Weights of a small GPT-style language model, trained from scratch on English Wikipedia: 13 layers, 7459 steps.
Each number is 500 + 50 x the weight over the matrix's rms, rounded and kept within 0 to 999. Layers, rows and columns count from 0. Numbers have three digits each.

# layer 10 attention output (transposed), 192x192, rms 0.14, rows 137-159, columns 0-191
463567525474547474523417548555513514481517396519500565520535524449477579544404520479537460537513455539413539476535519533525468540435511491546506514488489406493453532401459540541590530437482446493417400608508516523585600509650582502421553510554548428569474458538536437559539512606537525474573516541469569380506517414582565595448525557562489513495460479518537473519514601441512515576527531475455451494508514475501519518503447508462571528452630561562494546532478487493540466512492513504533469497500545460543508507587479519495558497535493511567524490479390470519380546518442531461
533411523511465448488442470398528478537522484563440488457484516558491456635458484536510548528446509491467490478420471508470459556487454429511537530413441483571529489422463481488516443431531596493513470463440570473445482597431491613504557463503470493505580517518512507499542506461588514418527515372381538465493519561465498422462444543515496496540517418530445474431570566542483524488543415575524462527554455554441473413484514471455381447585518540564544463508540444534552468459450577506487507496486534561478504464461470534504545559472477497480510467413506459541453436575523523509
558468471471465491520446492556544473508475516377497421484500489493428501427606473488522465511542467561585563494481584581505482427456487471516517488480420548466423457536502472506497421465525532526493401550403381515446516519500520540557553459595477536516473537515600646476431495542587505558467525604430537520569530487562511625507489517460477523574498519593559569508493569555526610578419600420561489504465513502477475524508554430456513456509486502417573537587468513481594426443452514635511506509509531464494562478447471512490409525536618591541496515396522552516567370477464503501
526489512504530536424449451493472515448527443486544534589496578520568458550502520477482468498496449511516440532321537547420447554447461446564428423485435571528488449514464534527551505485480478505484618495479519486432471435500517489455512468470471495499520522436452439376462474494418539455591496437390521440562582527419484543518428546522451463398432473381528333479467433549518484528478501423460508516443551436525503519428531413490497504481413425527533507466437529551591480509560538439510509513478526438584544503504604467452478459492421479486402554431501533486500413512528483509
547513482510468468617477435545534506611466505475562434501532578547476527410447485580467522509519466375448596551496669592491528450467446449452511520520471503491491465409507490538485559484540491549499581502482573540539584596575493417527440513576479633509501562435477522481450564535537432568535496538497480521439481426424515573528590513489506522443531459513510451526433486406473502508469551497530499505512516485507564489438403551462519493547551408449448436455422437546534503545490507467518523515415545427437498473534528497507586474497566532445396553515489538561504538569418556442
582490522484493475524484531552433489546476448477503522551454481557532507455567488575554572462498489510489468450552474482451472471584434511493583522494496504529517497547492503502466563466450492514562518483549555498507505531520539459490474427517451540541519445432508448546483567508511518446453582480573505462407476533510493400435573493499442472455429489560482572526448457521559594352472439450518452428462545484569533406468575418525531480434571474505528526572544467553515465553537535612515443436437449489507570508551670522468505517491509493558559492599487531527518608460483479413
484465518465525533472535500521467584469573407535509441559490543479446517474484468540620591543572532520499519491552463565474497424511468505456463483526483506533467551528523516523487465499581515505484497490500498451538382403476499485441464551494440378502514567492567570444478458562488524511572531469578511423514530429432493490502467560427556541507514477574558603444526478490456539538415442495452499523401536435515504561497525569436532454482476566517485564563496451553519581555387496533576546494552578597499489544518507539468519483528434537479511500458529474605478500598519561454
525524464474515472491521581546560414417571466387421449594492562521464524518499512557495471545436559415447473504577573509552509573550528567400501454457511509520404440395527489500392546494469462468471477557426444411471537428480494536564546442575600536510412479509469568544542516529498442452552452479460484508487578507586475538482422573488540505593455572545560535511549571518425427414547479553508518476519412487474459491495482544522538540446355455571484524509490443570484466524459523550522549447478460471527500527468429550539541514416558514513574574515481574463493494495487512565
530466518465487503497491575412516547528400489479562448495559519533522470524381515538462501563560464400532475539555489457435624503520529492540528379540593497491525512478477422474454501488463517458574496504518453448306479488507575553554499522491561503444479488476589597553450448432506475519552533546455565500434496598509454403450580427439479571539550494542455470623523546483539449581481485428638560512505623541496547540576480499515503529584572538439526347426444408436453511475524484424444516545473411445491537452571486491504447503501612479487478430486532598510563483523485580514
518486505545512503476525510525504573480436354463482477456425511494505503508494571461559491516440599530503455576427498523490478536518528442532494488536478488486481514448450557559464510467452481520502547514576483476526489610475570497516511443460502564544542510508438565510475566527555493487447554488465509506460515507447567545545489556552432459476480431530455529521472523406492493491524545481487474468636517455490432501490480552591464511504458404554451456441478574483528476513514502563501484552531531509468383478540443463534486486424520411485419589433461421439430565489569481440
419480444537534530422576420453548499429443532525542561459454437466458483565557507554531468527474500554477474550514668507420511462472531451477442525460560600530549455527435514564461478459518376511481555546567557585589509464487365447490473592441530480495530496517527528443497476512402586439397568553416573461459573476437496497491569546521398442560465533483536505484390464476454432586532473428468467533496442503474528501580582519532505490530427444536503482471403384450520561495499524485502513551486523555446610441502552526542612472505471530476445506540558546424537413460468427566
496427518585505460519398460533429474508512519462591493587514443462518545417470487548432431531518434553465553474575538452540507541486436518502548538466538534471506390524463423507526533571389469540536526506408514436396488536473494549460549546504505447524564441467518528395454462478557506577589475554330567496444453474492599469644523525492448507410484392497581523509510490490555502474536476431513452509583539492521526554547520506538506467456452462482617525534463487532412483578483543579460549429437571475540529510517440487494477533516500521484429508396577541535464517540480467477
512457541556470529422462516432375574501482502429472493608460483468478460634536433453495496390537465476490504515515550492457481435392468477567466514525456543458501476584473469455555487548488489451453498483556501567476561509455535473486499503457569531456493560580395505501484530489449500560486422546435546534551568527422524482549477535525464493511548498541378518481492501460488528438438496543450468544593488516529488488494452539505473479493539620440536476473421499633494553465440493497537504525436539442357555435466500546429503592614519542493463539411384557491486455491479498511
521441472444520426514424532496411479478548521520554462487432627494515538417513461505498559530497519581440506410486445490497446524539550441438463482500520506515448482464508470495538464421410493531554529497491473464605500450463410409521499564505542478462510474494456476445459566460446552437504470502422519500430425545487548500536525525533420385463603541430453513577527509427484551539520424523457434450535418555452561505523562421510468495427554446544561504420455593605499444510483487526538480493537515570543521514499551584485431509512474502492461487452452446395449382488531480482
503482518415494485544490432463490553532476425511476445614500423476514530489595486565392521507524602429418544567441428511524595537486493521541550447550489507468543550498515533387436464443594618507477475503520484405474544449556452547469592481481529456515457571526523558518523418514482473459505546490533494428526514513454522549494562542466518422539512573387544581516478393438425520437523502489443458494522489540558488439416459429550431552500500453510545519426503580509530473560564591518468501445514395541536362476452485542466492469498486532318437537429523585516580517388547457527
546576480472608543606550461521517482542527607527415532422428507473479512539479485534503556507454547518583563602603506502412492500511557553551595517574456461488554434529406553469504525401461503463490478453476545444496445444601494505526544551469484481502555429565466468498477504582478500471528462476511456488528424562541526490492484475538526598568568465471566446451560496519528437482583459472441534568523502432506452412476476454525580474510588438477591523511505486485501460468522482574543495481427484522524425464455498529470531514440550511521421515478487484500489543489493488599
434595524530493545572475409563563550513557524406446686517452503451422562569515458525558548560502505475491468530383499529485443486443518483381439488452537520528535386501433561554537451481400501522399527430459476613476435431497512422534470520529486552576481559490476531554465453569556464459506396461472431486452447549516563606453504468369537458532523472513442459531491524535505468569517516547482493484398529491418600483454467514542465562437460534521512531536576477570519480440542554472530566492433566550444515501487447579481494553544412482509497497514506467468458473557475483469
479601461505537531442409504486544589444571489542502569566472384517426558528500575523448527473414563584506518546458543508483404468498548436479426530514427561517460593520527522584425531514490596571475483574474441489498502495479413550496591473503552527497475504416557461466555501439481572407548499437468529522528515529418484499499487525353527590518419485468470468470516426540429533507541547493568467458456394445487508522570500505602482549436499507515530475509622503466478514590474558501463492494500413526441487494458458487521467429510545562468488438487538564494521588505500515489
569526367477482502514490543433433479489488565506507558442420483483461470527459534514424560542584583475473475539588519507516539444545449516404455455477524412525450565516498546492417519497557529478511541500484491515583576503508454518498504515542483486522477439532436461542487560482417454592442507494539493511506581428470469536594505526499461527519417467456474481546547447431424534510580564526577523581492508372576491543451527490506440566639535519454504546453379501446452510487503454530479409485508539458500504492502452589461504463506534609513519526583543516506533363451518472511
449522512640541454542564506580497443514431444447475483449507474505518509465621465528526428447505413507395462511444472500494510416516520495559542504510503464476585422533635514561471561538353569553557493499474576512411524432542454485538522465561497551531515553591505552456517482473507505551497506434500548412506458546491499463395470506405495532571457409465534449549442502433591472539540620403433519474532520437501485487457426505544405462516514506397537503488534533579499561497538480540535414500474594530508612400429536474583555500437465496625476538471467505554445484542444505578
452464498501467423484487530476477453503508498562504515501553586514368488459440585464526504456482509504591556502526523452447482604487534446559559422598500464486459523499507527418632453529550465468503435608501560460583505452523405436486562604470556514466487480424491432494506377498532391377545570539618634520471426509478495414554452526449528474571527488517477468494595480578498548524526430509418501486493472472406506538484585513533507552502547502514465557494580459548469484466484469505529500451411567507427541372471492483527569573507507485488556476459536484532585455539449441577
490431531516473481509435582509523474500549566540556557502539627516540477610404451463514515434464332452392537400548494572542486430447512452529498455467513416456522585479493548471444501482473577483558420499558573436474506481499397501610425467437542535516467502541569528479583525504528604506476471478546497438471531411485540545576533515547608544527518556510541526514477569444471489520487591442485472571501465464495461608505469556479475558438527464560512442551456415499527504527585534519488489483517495479525504544517473530498501560514505501519506558499596583452379488546505531433
602464503595485483533470371522563529464544431609478502482478596539533413564494447525457478442489477527552454502449405493375463539595569541444524468525452540456567497585464532526436474487537456592558499614540553486542503544403433534530479498556580543546504496475577487494586520521639533544446517406584499479536526487504506591436532512515577478517547571541458476506519475459521552519580585485504414498521474470506459315530372456566560470491477494492453516475622480595424479552508444513517504472473463408591564469479527576383616482578467535568450526509491545453572503502363551432
# layer 10 attention value, 192x192, rms 0.103, rows 138-159, columns 0-191
501524481461465578394557534576414487471439446463607539506490455505480487439514478510463518549488522547555488510475558447506470462474520566447538537524486485507560473468577428562395531629528490505514498560507467381467523420620606443517527537489445501453456590508487513506414543474492465585412465546595517439462515380512544538488498452475571528469410641497605556479520448477539451535377546468505542477481603464581427529508524400501545504413560544454577479550479542406473601435545559475543594602566487410540563568482555494518485431464545511573476486450529519451518562617513474494
455522539539526503580515530499528532559460447647445434509510512464503451492443466480530463477554500384462580459488456497549535549515476484422403529398545427592584506491506480503534496531524585543525495528482453537546537430475476451522518448504520508468494519443538489509404554469460528452565501474468435511506600492513515416522506478501471640529541519496491509513491460575487448515536520538487499508445537472485453412462477441588559477456490542554442507406469523562385581537552531502449426534483496529521514447584446462515564486387500456568448505505503478555386562514483496480
405518475548471530516535455549515562549434541495502485468472465524547584479496447545428546586593465484458446417496535501531519549576506509505541494511453501407447352543524451467528480596582499527444509487492495479389537497460560534380452507483528483469469459527561531539388395509521528483397521567543557634534522465612480483488546468510563461439454495521563585438529563476557563489522555537460594412526516458514537436541477546413556522470514530488536555478526478511425514479493396520404513483467530486482511567490408509528481494435604481492563435529390416456502601586543482461
531472484458473624555517467478586595478524504447427447590548491447481470516655443481523551509499545528461484456513516478529494472503551535480603493570571534573450503441486443462621451512455567455564452539536512522490476440454569502502471497430520464507475588434524485454554487590507525394524485471473531593447561531591438414509492505381469435525466399470507443474495555557546582476507459430548545476477549493473624484433558502588517508433380525570553416425512572506521539436394470513506490495585452529480481510545481484467513499441439490528589543526521483515427502400558502500
526511500489491497510422492522552541406464445532529444477601484480390438532519458498520436516521467517497543565569562537511505502453465501624495432558527568514409464402480558544511492478503436510502497469478418486397494491631482529494465523446531542523565454572546476413484454464444508537490415471523575519590474501507570428540494528576566498507486433355536410486620487558480467568609489519551489472481418516522478488563514505592493488518434481472426574491397516504523533481416530462427574533536469534516469560460447505471482461475540472459469468587503546525432486500458559448
575540486559471455539521493538595504453389515538533513547483495484473475535517471507374465504541345517511529463478432431615488467475502489539523442463411400522481511546528491503440553465391530494503547497462421540418458499483568589507588499491467572503547478472550456502500453528450499473390549493478525460490497489616441479544539509450507509478604551434522528495499463497507448514508526527490488533637551503448401463486558539465517358543436535537496444522430571515472427512492490477494448445557474546516502464471547467612484540412557354515450554456487539502558489431573449607
478495569530468478479550441382493569621510467488541458477537482465507509511453431521509443516488427497557499545463448446404466431464527481453461447510473476553630534545481533438511471318432598532536536503510441486455511415512516470538484595437450560493492576362558515529413501453575555557519546510432475484458437551439562611490542478495561481518495401447406586534480463424548541630509514425526405508394526517444477489531495387586452463505482443497491456413455541474493512481551480477566463540481521505437491444445537495431448503519502504459540349483525434501567519452574474426
431494481481455627457487517525515498573430503558424514562419586450549492439583519394536448498432596506578473511473441540447457365565428483470485522580562427448569597547465623503490479567449483572535426489516523463517509504575415414466479566570530470465511494512403513513493550629560490424485476487510501490557483433583587485610496422483525457620518511553518419487476511473486497479516487534400440547609487513525463457435497446568468485515440428556493587484604539588507477515539453527568438463475508488511528484515518483390479465587442394524594504449527506374512423516427483380
427437542491545435524542494465510507524471531473569484485553459485540591529425525539425455564473428502457465533558608473482407485494556484502478555607488516612539412470505533462563455569518539463530483437453577419466523418479579486498453414431512461418491495478451464473442501437507515494537485498503535473496477503460393586420437440427546535513535613478616504472512431478517557466529535456539580455418453552483498508528555515496484527479476505522589517502533449522523504480444457454546563463430482470542552450451453481514575424577501517498521484435532550534444457452436576515
506477500580495586576496488525474387491512544424457574532585514556452506375481488523457586522429540459374538461513434477492483431475420458523500475483479551496552524533507566441535519491556596500542609486486446446516559462500677344429545464558489470566549442503531461512472504670521470493463592511550496531502444419629545558536484479416488499359482559421466478594530476531442573482556535524454527467493370444549510446544548607452345497519543575549526535403471525549557506499538483507483472482475499520474504562559504478505463583542556522515467484493511501568463524453517495474
530526479519475487573530532474449492519491455575452590508483492476534500455545463440398545474511588437518526465448480461502548478534475578490575615407558478398503541510534462619471531394387504490469449534479439503512574555533492433469350373527452610448452574518498436485487392515492470478484458490530502536569516445522509450425510430521429513462581548494534411568430540450545623599543548544479541436463518494563462450416498587576434427557473493469441498549475440543561476537476497421525384594543579520583470487551504553526464470417534516402609444564433399482439487462487457463
497573470455514531621451481621526551515533543480469501444601516474531499527488461571575489536538495443510465518470462572621499530472466519557404549499584394397569512422548509600460516563615470509538468534617572418591530555506521410527412511510502459503447477462551506478454395521528473463430573527502592489525477482542498523463504518567545518446418541488550453481448480459586520485463503453463581508515492494498539502500508516372520459542433459567524506536537443474572547476510446451461453477552505458583479502557416520464594410431501505474501479445539444591500516541536440555
481421461470475473539512478613493488487411536463526520478573398504549409504427452568402535518486545463504452531485475512517510484421386530499563590518514520507429534578507489484455439508533515430474573474419543439480525563524551555488400412453585522557510557523572417498519452479592520529506513519507503550558532521423473486551527452606496580552379463554437562472448557540558582528464488452526575507372519383563509438457467592396418424527448606405414492629438478514449529453493488515522476526423535423513543461467410488479504491497527436470415510478566561419423536560495510435
434508461536431485531415525495419550548534453398469530501529536606493432522519524540543602553529373493609485564563493505491407402517479537461485610522462451572505436485567544532527444538444462466504465514534464585405500496377542503472518543544546514435508436554512436484499519530543515531463464579395452572525403475461462487517402474548497459622540449514413508509507474565523477481496460439553545516483545453503476607539516514463542463464501550459489521562519488529518634422466455531474574582546565534532539398567633507497498486486571496503386472501514422437438433596501519492
431444466546577542378485535465486445546489471416524482429501495518524559537483492493565442518554412524487487484493471559464471506527426516487532482427489499523463596456545563488517479544504469458414441442577513577578506507482498546491505457532489543441540531530467550528477525413502474536505517499498551490427496382467578438512476488540444499495514551507387543495530502451449507571424549486551528558490514549430453587572544548453461573473536488492504468451572504498544508464473539456400589572573454474391461514612457495553433488512433525498548530627563432467554570442539505529
486488437516612549507495443494531507532485506539479391547486569559418462511447409513438473506474432463532464391553503457462521531475502504628518421498508548480480491502568460491579451611489587427539569479510509486619460629485458508505481534523530438509507513532476478512425522383481507564451598584501495536500485457460477514483470588581519524396505484533532545556540530557453555499394535451501677504514573420476459469564390463451502455555478430609476411479449528553492470483505449484514463489474391482510464532482630438515543492494481446513552510566412473514506539489560490550
468510521477445447439524573497515501540545531468422430541440474558482561535462450476479503451513361459500549566560490458504538564499470583406530564461386535490541435576523532389592485530496471495537554515470480485526524516492549426563524558466498497567450487540392555569505488570533533536504575602629453431476493530468492405488446517510434461535536513376482532478478477405516512476512544571481483442506575581507467553466459511447516507517426481519529382489424496448452549493501455408483533473416524512543478516504624489455494590462520527448497484489487584439439469504390533558
483493550550523463449503452468522481446543583508486498595530521480484527482641546468659533466462531591535539614429491528506556584525568518465476480475484484493507613511495514501491511434449547528515416426627433555423433502393611538635484514500472520542550545492488576517560479572527508530510566443375435572469447477511522497484485450562467529432488455495514475486410559563465525537483445495400450480489464560448566531399574468455483445420548526583471536459494518556559500535441429463498559484434549561384503525491523597506491464499529447513459489478490445452460625514486413480
510492532520596425537483511499574507463545475566455574593564538505459449487481530487478490565460412350570475529530570494491460582504547502537522543520484506466478536528443548467491501492618447495415556505472519499612471499499554472432429510486480549397596503372486537492579465505451579401482456470526384534594623453501567450547504499529566509490537590485523500520482541581395527441439572488588487541461538496491462542607419518499537547486489515556500426460477532495452463517461497500474526491552469553578485518562505484463447410466504529474622422462491424496580519497520442385
597532517465383559470476507506496486470404504431481422487459441480564495588459486530471544498482495467443551593463455499511514464432459492524521545501558553476507536530557529442402466480501467513440562476543393490566510422501555458474568457512449541453520495569558500575532533461565506515446495577538374449522538473448518485494481495581461577569469558519358527499472520411536406450470460550502538451591581524438559517542449538406447553483497428575647459539423486428511443483531574486382399495465406543489512471414477597568476472505510524533578577500493538529533441477495426507
475599517496560441502554450546499424548462529460478516534530490443530504475546467486503593581480620470562551562444484491480544479471554567528580469478424510551495455461505388438360527456545513470460494518513535479400517457583452464432536614545512484490505571405428560470518485520445446501484503507541526507542524567551517497552461508492485502516525504478445512458487564539565472503467416508506483593481464507517467493499489440443409465472455504405507504418551487472426450478460464437533510394487541566468520536499530469511442424461454560534584431402537400602551433447424528529
474524400389497504455500579449544448553524479432490494421530468460425475414443487547567530535535454451575488439544521506470445430536529530477402576492515468527518435517456575435532436430456488525529554465409468427403440479570491528623634446389605501488552510469512546524473448465377496448434552553581422538597593500550514450528498507597543422526493418495541542467564455514459465503423499501547536517482445460427415585484493567524471591489450508495617451481391422435524493411451450507426459487469468551512454426516550463513483454453500435527533447518508549455456493544529494515
# layer 10 attention query, 192x192, rms 0.0787, rows 160-173, columns 0-191
500572537545454434467498463477558496447461444506517492433530405461527512499516458424497484513503436474532499544530519606447516585461440500539472515377497491514436531484522469522478477469463602532580474476486527620450480529441456428426549409503490465606498462404503501469490510585404597531486509545454488509473439496471568515519531566504438505518608495513464511483477574477477490498488484500516587504599482449469499523477543545500496429505505462475573456483548437474520457462588524457548429495495528505516540546459569464474513528549529514471476478589464572415561541516522480532
491462520501516564438468576532445527454487494577613450494461572526569484491477492527437487563435495495462503470421439582524510482463400484591456420511528523506527483527519494555488517474467485512513441525467520501535467561494548457418465490470460472573545503458467537441466447447530630542438529437470484453480485467453488457476443513477525487401526576466466497552460413523444548475439506485454504503530505455491416507421483524439598513474550478505494473514450545516480485490483467487485538518551520452577525506498541483453566472544548429533484455525537505466467510480522380537
394486419475546529450446473571524557481408446513499449465481447513558574475543451469481469528498509372438553472484500569531498483403494378520422475453547509474505478459453492508444457493529551489582522545498484547462533536482539496525526463418533442529544490396550533530479425552593508515523488524504527439528522575454533461565445563511508578465523528489530506541494551480458476454488524542550519447649441505486466555470439475511454404450503522477537458489527390479460433419547620545475528512479528529492544467571515452410551468463465495471554513544515550487524464518516489531
473486421589517503447434518483556511490555510499530462493447535612506437474497580492413465461495548501452453459522497543548507562553452486554486556554504552437499535541501572497492518556446504505551518540544475466536512542586493529478440492494458458507501512476465571486435468560464525474403494531497491514513495464506476433472560570510486472498472526469530470485507403528519491444426546475442546434479508448472539422419525515474536513492536452488459523496511572417486509545468548488459479508453643504498525457550444519488541519561437511446452503456574523432510540498518477468
504471505498415497472525561448450489541509448525464486559543511494476513577456516520483507468484547460463444480538514469570546509485510458484476604565493581413487482564477421544549555429466443523474475471506512480524459476610571515485491453479506513446503492485498451454482484473525480434540447472524549472541517427533411482427473527546393427504552513561534463473495508493547432409491506541489561469546511561532545508557509459516375602475532501495426481488444474458515490510457487502465532558613431519507536600500506512489535473636483542503506499519512419470488521484554452443
540462547503497500542574478466423495433511463502452488429531437520509580476476503485547501502509450562500520560487462451539485467540572588511485412467553491551510505540476400585557555487508504444449480525493528489475510531511484476525523507551434515481480394478493551519467553457529523495498481507517558497482551480504474531524487565512474493525512453486443472526460530515550515480493419458505528504466469625445446560442541475529496497447431491532556515430553631502575466519485489470569456473559427493535487462466579521542567470504449490482543493546467457450558473518501458514
507534511456470469488470503443521465494513458535589512528498483412444507483512387511508511537566431471499481532501529533475495483472531520469507442455544490541497432461438500498545485480501500529506462499490516517524494556514502512541571499476552477508422432449473474473450446499536518481469503513611504481443570510562492587467499488490479405492613498478490527570487539482463503472561503457546448542551552472566482492515532486582506467481432483563515547532537503457528511515486436470544505553538409549500494510511486513513476409551508478496447467556547455543492521479534409468
436432422530544540503542458520426526500535450452531465454471446602548435466500511451462452519536492551499505540465426531553503559598509463534466438439479530483477499511521574531515458542571528536579497608487527473487460504439467534508475448475469481532482584474462526565505499565562575439544535473468445599496475465537490534467433505469531555454453473507487471562522456582494526558501534494506422485465538550543546482453545499519568409495527512479460539461536530507520572531484532456532545520497532511464478507508464517474437498384540559543556480484531474515456503451482435574
501504432575550470508504506589589471498438503505550453511537480507508519498452527492444433521551444501487582630455506446583457454569466443463399373427484521381468451548496490429526511547459492422581495557494477479427487592421473573427430578552525585432573556531530521490529470543466596458517520471551432434454542428509578536507529469560551561465475494576523405476459456516524478570512490596541497483496520441492486490390470526399503477568470565457541529512476437586499475525552519515464491488504537523524540504473457500455462585504522467536487590470562442544509530523462542512
504513510500460518539488475508552525544442538534524390489557491476479516564497591540475473462519542402510545514430530452545530479461443504408450525571513465513484470501415524547611502500477505419437549474600501450517498535552463457456606564498595519470458433409558536522591617562406453645519467494440522498500544518448407554397461569499522475518562513519463569518465459449471458497544498524448420563472401560448423554555492520498553539447491522439485477505540506462494492487442496595556478499560383411459509529498594506535585562505530536553537511454518516544532514449462427512
541473445547552480520544514509394480489481544562578487520508557535568498503445491401585498480453422500421472520462560508476456520416519499528421429508494494569480605465505489458612527519492463451472444455513452514496528525524519480536421456528473464448583535463484565537476474494534528491603514493433472535433552530527543495535461519528560510456528435474432396492505494630472480479494495464470429576527454476473464479412482423593536539478521481498537509416511519483518425540543451541490519517492564518508573437503462503483480588536528479529448527576507579417456428435474474474
496553472536499569472527487498464480588474563442345435582452524501465507404537500514510507506589559487517546518468561560500540444494552563518474536511474506393498533534581411501519423492548588483488495560456447422407536420481510418548519540594518608523447505413490469517506578560533560518575449514487447593536451542517496466491466561405527474580389463473448474563570491475559517419549621479453452500523524525456513467532472548498513554406477439497392474542599568527504562453518473573495499521501513491509541519520515552526504542542488477438528519539582516422501565490456504435
514498471445584579446442524481478473397564453507561495574453548579459517520484510551519528468501499539501616509581531535477493488468523419597444506536457520549506498475522522415449495554572562481465489491506537503456460543513472536475452503466518438500497562520505530522448453489422456576443423398508422482400490513553522511542464568487492526494482502547595516514489614520407461519463474541580529543513607538581487609339486501411513514565370515545555530544461488527528435509542534512470547505455620523515433548470423454461399578518487498513515610556538421475477450481626578512
448487535539495510557515559490531531541461517498488494484526450467493597530444572457491501474552571519506597608497543384591452534513541509354496582574486531524513484537484532478529526474489574482481615559601457399509560495547544572535531495493478527450474425534469524574561482521448489543477571528399530503496469509420518476490406540502428438567510463564536579445416475513561430489550541557462564539449406615464524479530487571444469559502544539419495502468425386500487457461520522514563485497471523554444438530472449588529546567509462500516599488493483479506459476473468448489
# layer 10 attention key, 192x192, rms 0.0829, rows 160-173, columns 0-191
540465528439580498534482527491567515498479431595458431458481446537493512634495477541539513439412487494495525474510512502504506563501515551482557433581403507499470532472489431528453466571554439480477497515608556528494550489545567596466603482478579487486488470477527465451422489557545472499569530551537536574510527529453431547477441498489463436505479454497516500554514556467503485458457482501423480481444498579532636438492576481548546543500562464540518472545458565494504522602453500567485470547538470546488460486483474475470431490495460582499525440433539496428503516460515448484
502475481501512454480442490520546411505514502526406513526491545517543500591493482470530494583491517443477503541554414543505483503515510586542498511545489507552573555500523465514494521542501558576520516535531462509530449495468469533463470449482526555464522486485463519483546519478510423467434551527487563508425459511540477528428439516494501446487500460495481475455455478493413496521491511549499446426489512437431506557536456524593481497488549517547550515535449469457511506520605493487473504533583446513439464513506553578480460506452449466568525441564518530525460480469467462526
533468471585456557494490535552568435531493443512581544395570513562558499534450475483483574453505522518472505512483421502525467498479600473572553417525474486518518550588446533500452540562495468498547560461517453456531462482541500395532521402552477452485514508484564537443465578435477561467484541509478499483475507532543475481514589543515499373420427494599529468485424483434561463515532507592464457505500545458440563475478541516473470494494522563540558488566461404458584523516502447495485528516547432483524492503532551507479415498506487552470437465490549521551488486491447441458
479520482534499496442504433527514511444576526530480512501480509470420520417492495459489525478515433504565537477502516495408505522519440489552455523499503587415448463462470529527518493508463513480550509505487558503531513453556515528537491547537536524574586501507427503490510466524443490514540586472492513438510468466498530550477522434513528598508524541490541489478540464538610541506570461486431495545548486506435456542469456534497501471469462481484474513471562535574510440505559526514517448486437605500454546521422470493439431561443522518500496601479534507513480480519502604478
560500528489504415491507448531428497460472508448485479508425434487374441529515518483438446503499389493502536406504457485517514500524483492514424451403489476560419474524555427470540472435508526424464559554513478422479575535434458466500498542487522455545474540482531500521449491482517492553641451491482451518481543497479586491508458440448471494484570514467432516480561510466471535473570546488528439500442492561514428513533488518532479449500483445555490498581513535501492547491472440497488526473622388518418492527428386526504512545464544558541538445499459492469559512469527520410
527535442528539559587430502478514424555477482574540497506516498536505481616476473524488518461443594473422468513497543524501471483512495458474501455572440450568522555559545511455413526533557509514497478490490510469532534524521482520527506520519488510501531485524497469493493536470545477468455433487418564500516507481459510578526537445544478442551533545432511545455463537458488481555499507450475421464520472451499485483451494526546489479521486471570598518562497446512583505507527525492528516585575457523494490435467540530500488548505484451493481444492505504504503523554464541499
503505589517540525551563470530555483519498506522525498526526490498417439562607477501500461408439536476490433550503530479572416514434513492565492522584520455542475502535475461529505548452374504609493533483482410461541498460542495511431402479535536456409571497532528449482525552531530489561439444444502509503528466459502498487476492522549477473477482600410522461460511506448535511499547480535502551449510476445467517499516447456499420489519556520535558515573486534493553504496487560495540563567542518515458471499486524526536547481452503457502515503490521509552474485488416438470
546432480476475542512528485497428494536525535545540501488558560500510508540462512474484523502546483547544500454470474519530535502544465490544501508470520467522532462475571505509526508383497552556503622524549469531512465495487537473535504469471533531530552533471554483548503419453470468451468446450482454483533459525518442484451527493504444501547470480497556512478499492445500467534561513514479553495490486497442531508502432488525525460521532532469423494430480475549408468385533528508513493458489560545506528547450440477479423479516495444503532558526436469457502502527522472502
462434448529592499593540417532503479477564468534488516554423473496626514446505539476540468476486470595507479494546460480465485475543480480477441545552466536545593517484653450482516494443540459561484501529388508508516483484566552445460498551499580576481557416502547486458550431453435529492510501496443541483494496471546541486512559511454483564479524414510427529415392581521428617535511457468519477457553526521530494510429581536475625531504483461445492556521512465545427487477512466518451575379469510542518477488487633578614501464478526588456450651555501523515488496499446459486
591537462536493571492451523556592504483453476566460523529521472477558516544538416558482537521483493506430427460529396533492476471472585471496524450491532498586592579559480500526509495544514548557514572437512469535479502551472450512490510426488464467497540432508454535469556549452510530506487522507501522556493513539569527517558540570512482485513389557498479520489440483494460529521510543547573529515554514427477445583454489539531491492496447504502584478553443386470518572518529448420532516445493453469509446550488593504471413444435492386467498513512509457617446513504502539508
423457506508533430498542540504448559493637464547554500503564524510564514462485485491535493465467426526496486489481416475451577561490524547501485461533541351543424511420514444464495506473479475504483571408550547522478511466484569532581452594488495454493475493516494503510450486417422524483483557463462500505452553568494485492457438517499434543569447468501504484514477541438532611535515448516559579444504524417464476513478507593585485476477550460586497426486478460464509550450474490511520573554418529541445519527475539540537480504526444482510493464420436486450449497542530394442
633481507456393511435527525502439487495482537422495495501454502508428491541483564526461500523530594541483468551483469490460496575534547490429464520524505562541558560489368542479505460575512519474474437478501465511490537574397557538490479503543403402457458503529463565526444587427508547566449582534424540541533449491508534510487448486554515437505496566499523488526544508455510530580487503512503467516413502530471421527518469558424495489542409472426537539487388438490530497552575571483488515506507518523438461518372449448532496483489567427540531495507441470539529506497509470584
552476506479549498535513444500442470530501557512498480488476504477474547543509456550518543541432401475505479544486590539470468483527534502535488497429493527503536443455606428368462448532387482514498510492436486448468519385490606533431530513584541536525536477428446546500494380412479471469496498496424534469434525465433562516482485420420496550473583549551583453398586508502567612555575428454486516547447478539504567596498474370459527498511375539615527500494512508528395454451538505511467513449464533507481546433570537548510399454511524560567473639481510527569452435456485502441
464480469480497504480507589536516519483559417494469473562581475499400491516498543476498526548411546474399549456473377599532530505551496530487530488514511530494542580582533428485439472440503516609548531521566504505488443494437474510520500513409558459514395543485486519498505479506538485500496574514505502518487503607450524495504442558555447430515469485451501518567548497465465521525491500492582506445496492428552464526456501549593549548531474485552434407547490562467509558472540511447498578587523453500467434491505489458498560506458457448426530469475513489457485514567523465521